python train.py --head_dim=32 --d_mlp=256 --vocab_size=8192 --rope_base=10000.0 --qk_norm=true --parallel_block=false --optimizer="adam_variant" --lr=0.00446 --lr_head=0.00858 --decay_fraction=0.895 --decay_shape="exp" --seq_len=512 --doc_mask=false
Each number is 128 + 32 x the weight over its row's rms, rounded and kept within 0 to 255. Layers, rows and columns count from 0. The size above them is the row's rms in percent of the matrix's.

# layer 5 MLP up, 256x96, rms 0.123, rows 199-209, columns 0-95
size [ 95 102 102 109  97  95  92 104 102  93 105]
[[136  87 166 119  84 149 149 179 138 140 131 101 175  91 168  97 125  97 126 148 115 112 183  87  86 159 173 169 125 106  94  99 125  75 117 205 123 159 143  47 153 125 142 110 155 128 162 124  98 114 126 120  95  91  70 178 129  97 166 166 114 130  67 146 134  64 113 163  69 121 117 119 152 121 132 106 131  84 180 100 132  98 142 149 120 146 119 107 199 165 145 138 125 180 135 171]
 [139 121 153  99 133 118 149  90  99  89 124 130 150 164 106  98 101 107 106 130 128 100  96  92 124 164 115 107 164 117 105 149 135 129 184 126 127  57  80 150  78  98  97 100  78 134 107  99  61 153 135 179 154  97 123 159  97 142 143 152 150 205 112  91  86 119 148 141 175 150  19 107 206  83 156 105 124 124 105 133 154 184 107 134 108  88 134 132  85 142 171  94 143 118 152 125]
 [169  87 146  94 162 114  85 141 135  81  62 161 108 116  93 125  67 192 151 118 132 122 145 165 148  73 118 133 121 178 120 116  55 135 178 107 168  84  90 112  87 151 129 150 127 116 119 135  86 154 104 159  94 146 171 153 108 153 100 155 109  91 160 145 117 148  58 143 132  85 141 133  90 132  91 111 142 126 122  80 154 177  90 117  55 116 139 144 119 108  83 112  44 119 127 137]
 [ 87 124 105  69 164 142 103 179 172 124 154 142 120 150 104  94 117  74 102 197 143 167 173  84  83 121 146 103  54  97 123 153 118 104  66 122  81 146 139 121  93 145 159 209 193  78 115 147 130 103 150 127 119 146 131 137 124 148 115  62 141 138 157 102 148 114 136 145 136 114 139  60 113 150 153 213  68 111 141 144 154 134 125 148 154 129 147 124 148  68 124 147 128  98 136 114]
 [153 158 130 181 186 139 155  94  94  91 103  82 123 127 152 124 129  88 152 125 128 167 114  86 167 141 126 119  74 126  83 151 121 153 150 173  56 169 153  82 126 115 120 111 132  76 152 178 142 116  96 184 135 160 145 180 185 130 113 148  83 121 186  87 178 169  90 101 140 151 121  83 153 154 101 122 105 142 143  42 111 126 123 102  89 184 131 127 102 104 192 128 120 129 134  97]
 [140  78  91 146  91  84 125 205 125 132 104 120  97  93 150 134 149 170 158 187  85 105  86 161  85 112 126  84 169 180 170 154  92 132 153 156 164 133 123 148 158 168 111 103 185 140  98 150 123  74 121 112  95 146 146 141 125  97  92 108 146 168 142  49 123 131 147 147 138 119 104 124 163  99 104 130 149 163 180 126 180 148 138 180 118 142 114 179 154 136  87 204 166 131 150 173]
 [115 155 143 131  83 195  80 112 125 105 163  95 111 140 130 106  75 182 147 171 137 190  76 101 184 145 132 134 139  97 140 119 186 153  95 137 150 130  84 120 120 155 189 155 121 120 108 137 134 114 131 138 163 130 144  90  97  84 170  75 120 160 147 121 117 153 107 188 194 182 108 130 116 160  85 102 124 127 151 111 159  94 177  99 130 131 148 154 123 183 121 124 106 202 157 200]
 [161 198 127 155 102 157 144 113 126 118  95 121 107 164 181  98 101 133  99  99 108 119 164 128  95 145 167 141 157 139 169 143  82 179 150 169 103 107 105 116  92 183 119 133 169 121 194 109 128 109 100 115 147 131 136 125 140 156  91 114 135 129  66 134 105 143 189  74 148 156 155  84 157  78  84 123 176 104 160 106  56  74 156  91 134 110 173  82 154 102 127 123 163 196 115  86]
 [128 149 131  80  69 191 140 120  44 127 128 165 116 107  82 142 118  86 138 172 183 148 115 110 120 180 113 150 128 122  80  97 101  80 125 171  96 106 121 146 134 127 111 153  63 118 123 199  97 148 161 156 113 139 160 175 133 165 111 126 146  89  75 140 152 152 139 159 145 198 120 133 181 157  95 115 171  87 146 186 164  79 112 100 112 178 153 125 142 118 143 168 135 112 130 162]
 [122  64 177 159 103 140 132 124 105 126 101  91  66  95 142 157 139 145 120 142  78 130 128 132 131 174 146  75 139 187 204 129 112  96 151  88 143 123  82 102  76 121 145 121 154 137 163 193 109 100 128 153  56 142 131 185 133  97  81 115  74 107  91 115 179  84  79  98 122 123 206 164 146  87 103 141 106 162 138 133 114 125 125 134 132 141  93 104 179 139 118 174 138 112 131  85]
 [115 133 137 111 199 143 105 131 111 147 161 172  97 120 152 163 112 119 138 146 127 188 155 107 108 188 122  84  82 111 109 172 192  88  88 143 162  87 105  99 183  80 152 148 137 137 163 134 180 131 124 112  86 133  82  67 127 167  91 160 187 141  80 141  65 122  85 110 165 109 160 120  63 124 156 125 125 142 114 145 137 186  88 156  96 132 171 159 149 156 134 131 169  97 157 122]]
# layer 5 MLP down (transposed), 256x96, rms 0.111, rows 199-209, columns 0-95
size [ 97 105  98 104 101  98  92  98 103  96 103]
[[110 179 164  93 157 187  88 202 174 130 136  95 109  94 189 136  98  81 137 183 143  88 140 171 106 101 158 128 104 127 159 139 113 110 145 118 115 138 132 115 185 150 126 101  86 161 100 159 114 155 109 101 104 162 180  84 152  57 132 111 127 177 134 168 156 131 114 165 129 155 103 152 174 107 140 111 107  91 169  71 146 138 181 195 132 147  72 131 131 102  85 111 132 136 117  84]
 [167  77  75 156  95 171  67 175  88 138 115 132 128 125 183 169  72 151 126 161 151 104 122 115 145 123 177 114 136 111 149 118 149 109  85 172 130 143 193 165 153 163 117 154  94  88 155 146 186 116 118 132 179  95 133 104  86  46  70 133 137 112 124 157 133 129 119 103 109 121 187 153 110 150 134 125  86 128 170 153 131 148 136 150 162 201 107 153 180 161  77 138  88 123 120 108]
 [130 171 106 176 116  87  65 126 153 185 149 166  93 131 182 113 149 154  81 151 115  93  91 145 187 147 140 119  95 147  96 159 157 114 131 152 126 139 100 109 149 134 164 154 120 178 104 139 181 102  82 120 171  98 121 159  93 100 160 145 137 136 133 133 114  99 125 107 102 117 152 133 177  65  72 132 130 156 181 160 128  78 166 146  97 120 132 103  83 120  69 142  22 110 113  91]
 [130  99 139 118 110 130 150 191  86 110  95 173  87 131  91 126  99 114 118 180 107 159  85  56 115 144  90 136  67 160 133  60 107 139 161 186 115 124 121  74 138 152 102  92 158 158 144 116 111 141  61 136 111 143  88 116 103 116  81  81  99 204 140 136 126 143 124 179 104 148 169 152 158 116 146 158 146 153 100 114 117 101 152 120  84 168 143 105 104  92  96 129 151 191 185 167]
 [ 84 107  85 108 114 103 146  99  78 132 122  37 131 165 100 120 132 145 127 123 132 116 146 113  82 174  91 107 100 121 108 120 124 109 156 140 133 112 145 127 131  95  57 109 150 139 103 122 122 127  95 120 170 139 149  58 106 189 197  70 107  86 132 131  92 131 139 118 127  91 154 157  67 140  92 115 164 138  68 147  81  75  58 110  94 100 120 111 145 161 126 166 199  81 132 125]
 [126 142  65 127 156 159 139 100 104  41 139  82 143 172 149 152 153 133 119  95 143 115 141 131 142 104 108 141 153 116  97 191  80 136 111 122 159 183 172 140 137 127 106 133 114 152  58 121 108 112 112 106 145 131 110  72 210 113 144 170 110 117 125  87 128 175  70 103 125 137  62 120 196 157 124 135 124 134 141  97 210  73 159 118 138 136 141 141 137 140 182 188 139 106 157 116]
 [119 133 180 123 119 102 126 149 130 146 103  60 120 138 222 176 134 141 132 137 150 146 136 119  34 147 104 117 160 121 114 122 195 168 136 155 124 103 140 109 127 125 110 177 111 141 127  95  86  87 116 124 155 191 116 125 127 120 158 152 136 121 178 124 130 103 113 142 138 171  35 158 151 131 151 158 177 132 153  69 119  73 125 115 192 118 139 110 156 106 194 110 101 117 154  67]
 [129 186  86  99  95 121 151 169 132 123 147 150 106 130 127 149 101 190 126 162 166  85 125 153 107 114 128 102 152  94 159 114 166 104 181 130 163 164 110 124 150  81 125 111  80 106  96  84 147  89 147 152 127 122 144 160  96 138 110 112  47 118 180 151 151  81  59 109 191 128  83 128 131 143 119 132 114 174 104 158  88 170 130  85  76 160 159 173 193 144 153  82 148 146  72 112]
 [ 88 110 155 157 167 132  95 152 105  79 134 215 209 126 145  92 121 115 112 140 103 154 130 156 128 144 133 115  84 113 114 146 105 151  94 122 183 170 199  70 146 179 194 113  89  72 156 122  88 131 148 103 104 143  96 141 137 118  94 118 127 103  86 123 126 103 152 135 100 164 162 125 117  98 197 134 119 152 112 108 115 161 155 129 164 111 147 167 163 130  81 112  74 119 197 166]
 [100 190 104 132 147 124 110 205  98 103 137 109 128 151 118 119  97 101 181 203 173 134  80 105  97 132 160 118 165 141 134 165 113 117 142 152 140 109  96 115 134 172 136  70  63  63 152 176 117 150 179 137 103  72  87 114  91 147 107 127 132 147 139 156 146 161 133 115 140 116  63  63 116  44 134 106 178 110 103 189 112 153 130 113 122 148 154 134  79 119 114 104 114 101 130 142]
 [106  67 125 138 172 131 140 170 100 135 122 161 137 100 186  99 105 135 160 135 136 107 168 127 117 198 130  90 108 114 118 155 142 147 169 112 136 126 148 165 135 184  81 138  90  84 146 184 148 132 128  55 142 211 126 144 120 138 142 134 100 163 126 122 127 140 110  92 160 172 129  77  80 102 146 164 201 118 143 215 118 150 135  66  69 130 126 152 102 106  79 101 106 132 159 137]]
# layer 5 MLP gate, 256x96, rms 0.133, rows 200-210, columns 0-95
size [117 108 109 102  95  91 109  88  93 113  94]
[[122 104  88 147 137 184 137 161 153 141 163 135 132  81 145 144 144 138 105 137 170 135 121 105  80 103 151 147 137  99 167  78 147 126  80 172 128 129 164 155 169 203  79 174 129 111 136 194 181 142 116  97 117 143 128 138 112 117 105  90 123  86 100 179 201 122 130 152 133 116 185 180  72 105 109 140  67 150 141 122 131  74 114 136 134 170 157 113 202 126  64 108  97 148 153 101]
 [174 164 129 167 142 146 121 153 109  84 132 131 122 148 181 135 153 162 183  95 148 162 140 105  93 116 153 158 171 130 140 127 120 155 163 134 150  82 162  97 163  94 193 132 136 118 108 165  91 170 153 146 177 172 113 162 200 144 150 132 123 122  38 183 153 126 142 104 149  96 146  69 144  84 173 121 147 124 201 163 111 110 110  90 157  97 137 151 105  96 113 140 123 184 134  67]
 [ 99 134  71 162 168 150 113 148 134 165 108 135 133 157 148 157 132 169 184 194 116 159 100  78 123 136  59 152 128 163 147  82 136 131  93 175 146 143  74  61 138 151 112 130 113 180 100  81 142 168  77 145  83 136 122 164 183 135 149  95  76 113  97  73  74 114 112 106 131 128 128 165 134 120 106 117 113 145 122 111 143  79 113  71 131 214 109 120 144 125  79 149 125 138 168 117]
 [162 146 183 148 139 177 181 106  72 151 149 135 166  91 137  99 149 128 177 165 152 163  74  75 144  90  61 178 135 158 126 162 145 111  97 116  70 160 176  73 146 107 128 178 141  84 189 145 114 122 150 133 153 166 119 142 124 174 102 133 141 109 127 135 130  92 131 118 142 142 120 188 144 113 125 169  87 181 188  72 110  89  86 146 120 153 150 137 134 102 158 164 128  90 163 112]
 [181 123 112 174  90 116 125 120  57 127 138 149 164 121 130 135 165 124 131 138 116 123 136 123 119 142  89 106 131 116 127 105  54 171  99 148  79 103 121 155 128 164 142 140 133 138 112 163 179 110 120  93 134 119 184  67 159 125 136 143 133 156 129 109  87 216  77 151 140 142 208  99 106  90  91 105 140 160 148 189 101 123 184 104 190  81 112 138 104 109  75 159  63 163 128 121]
 [129 115 159  83 137 112 118 141 158 150 139 127 121 111 194 145 173 105 158 133 143 106 130  76 144 116 121 122 111  94  64 125 166 141 117  97  71  97 132  96 171 197 192 170 164  79  70 147 161  82 105  67 131 131 199  88 148 125 143  74 138  98 125  92 144 170 115  77 120 134 143 141 134 157 130 146 126 138 145 109 129 131 127  63 107  81 103  90  71 127 143 113 151 144 113 208]
 [118  66 111  75  79 160 105 141 106 130 185 116 146  86 156 123 123 145 149 190 145 121 151  92 116 163 158 143 140 130  70  84 149  95 113 108 167 171 110 107 135 178 104 138 138 126 132 104 139 184 156 132 144 111 142 149 129  93  83 108 128 129 124 174  88 173 125 136 141 153  88 106 177  97 173  93 130  87 120 125  74 126  43 124 150 167 145 191 188  77 134 101 180  99 166 159]
 [139 100 102 140 170 134 108  86 204 133 148 121 133 154  75 114 114 164 133  69  76 112  25 138 101 119 138 134 107  95 133 120 153 167 132 105 178 145 137  92 156 186 165 134 104 146 144 102  94 133 124 159  70  63 163  75 155 124  77 120 138 112 118 147 134 122 129 148 127 159 116 163 126  95 187 123 111 160 159  91 150  67 145 146 147  67 143 177 100 157  81 148 150 111 162 145]
 [177 113 150 108 155 151 152 102 168 142 133 107 126  97 170 190 161 116 181 123 161 143 109  96 120 115  99 119 119 204 167 148 162  99 153  52 122 119 102 134  88 155 116 117 136  93 115 159 109 122 115 117 133 119 135 155 189 181 160 121  91 190  75  77 156 112 116 150 140 106 186 119  98 142  99 109 125 112 104 123 127  71 168 140 111 234 172 113 142  73 137 142 113  96 151 155]
 [185 123 136 176 132  88 119 121 123  87 145 136 135 124 138 146  97 131 114  95  98 160  70  87 100 107 158 129  52 141 161  68 161 125 107 104  89  87  78 158 124 103 165 137 143 195 113 141 139 142 159 112  81 125 164 102  78 129 129 167 139 124 162 186 108 110 183 151  82 139 192 118 145 113 119  72  99 143 156 135 109 131 141 134 175 198 122 176 143 133  97 176  90 131 100 191]
 [ 94 118 123 113 128  87 110 108 145 174 184 145 127  96  92 143 136 164 102 133 163  79 100 123 118 121 109 159 105 141 152 107 120 147 126  96 178 108  58 120 117 161 116 122 133  92 117  87 125 140 129 182 140 205  80  44  95 102 107 186 126  72  93 122  83 174 106 116 105 118 134 137 117 116 118  94 160 138 133 191 152 130 210 150 149 122 179 144 173 109 120 141 120  50 136 173]]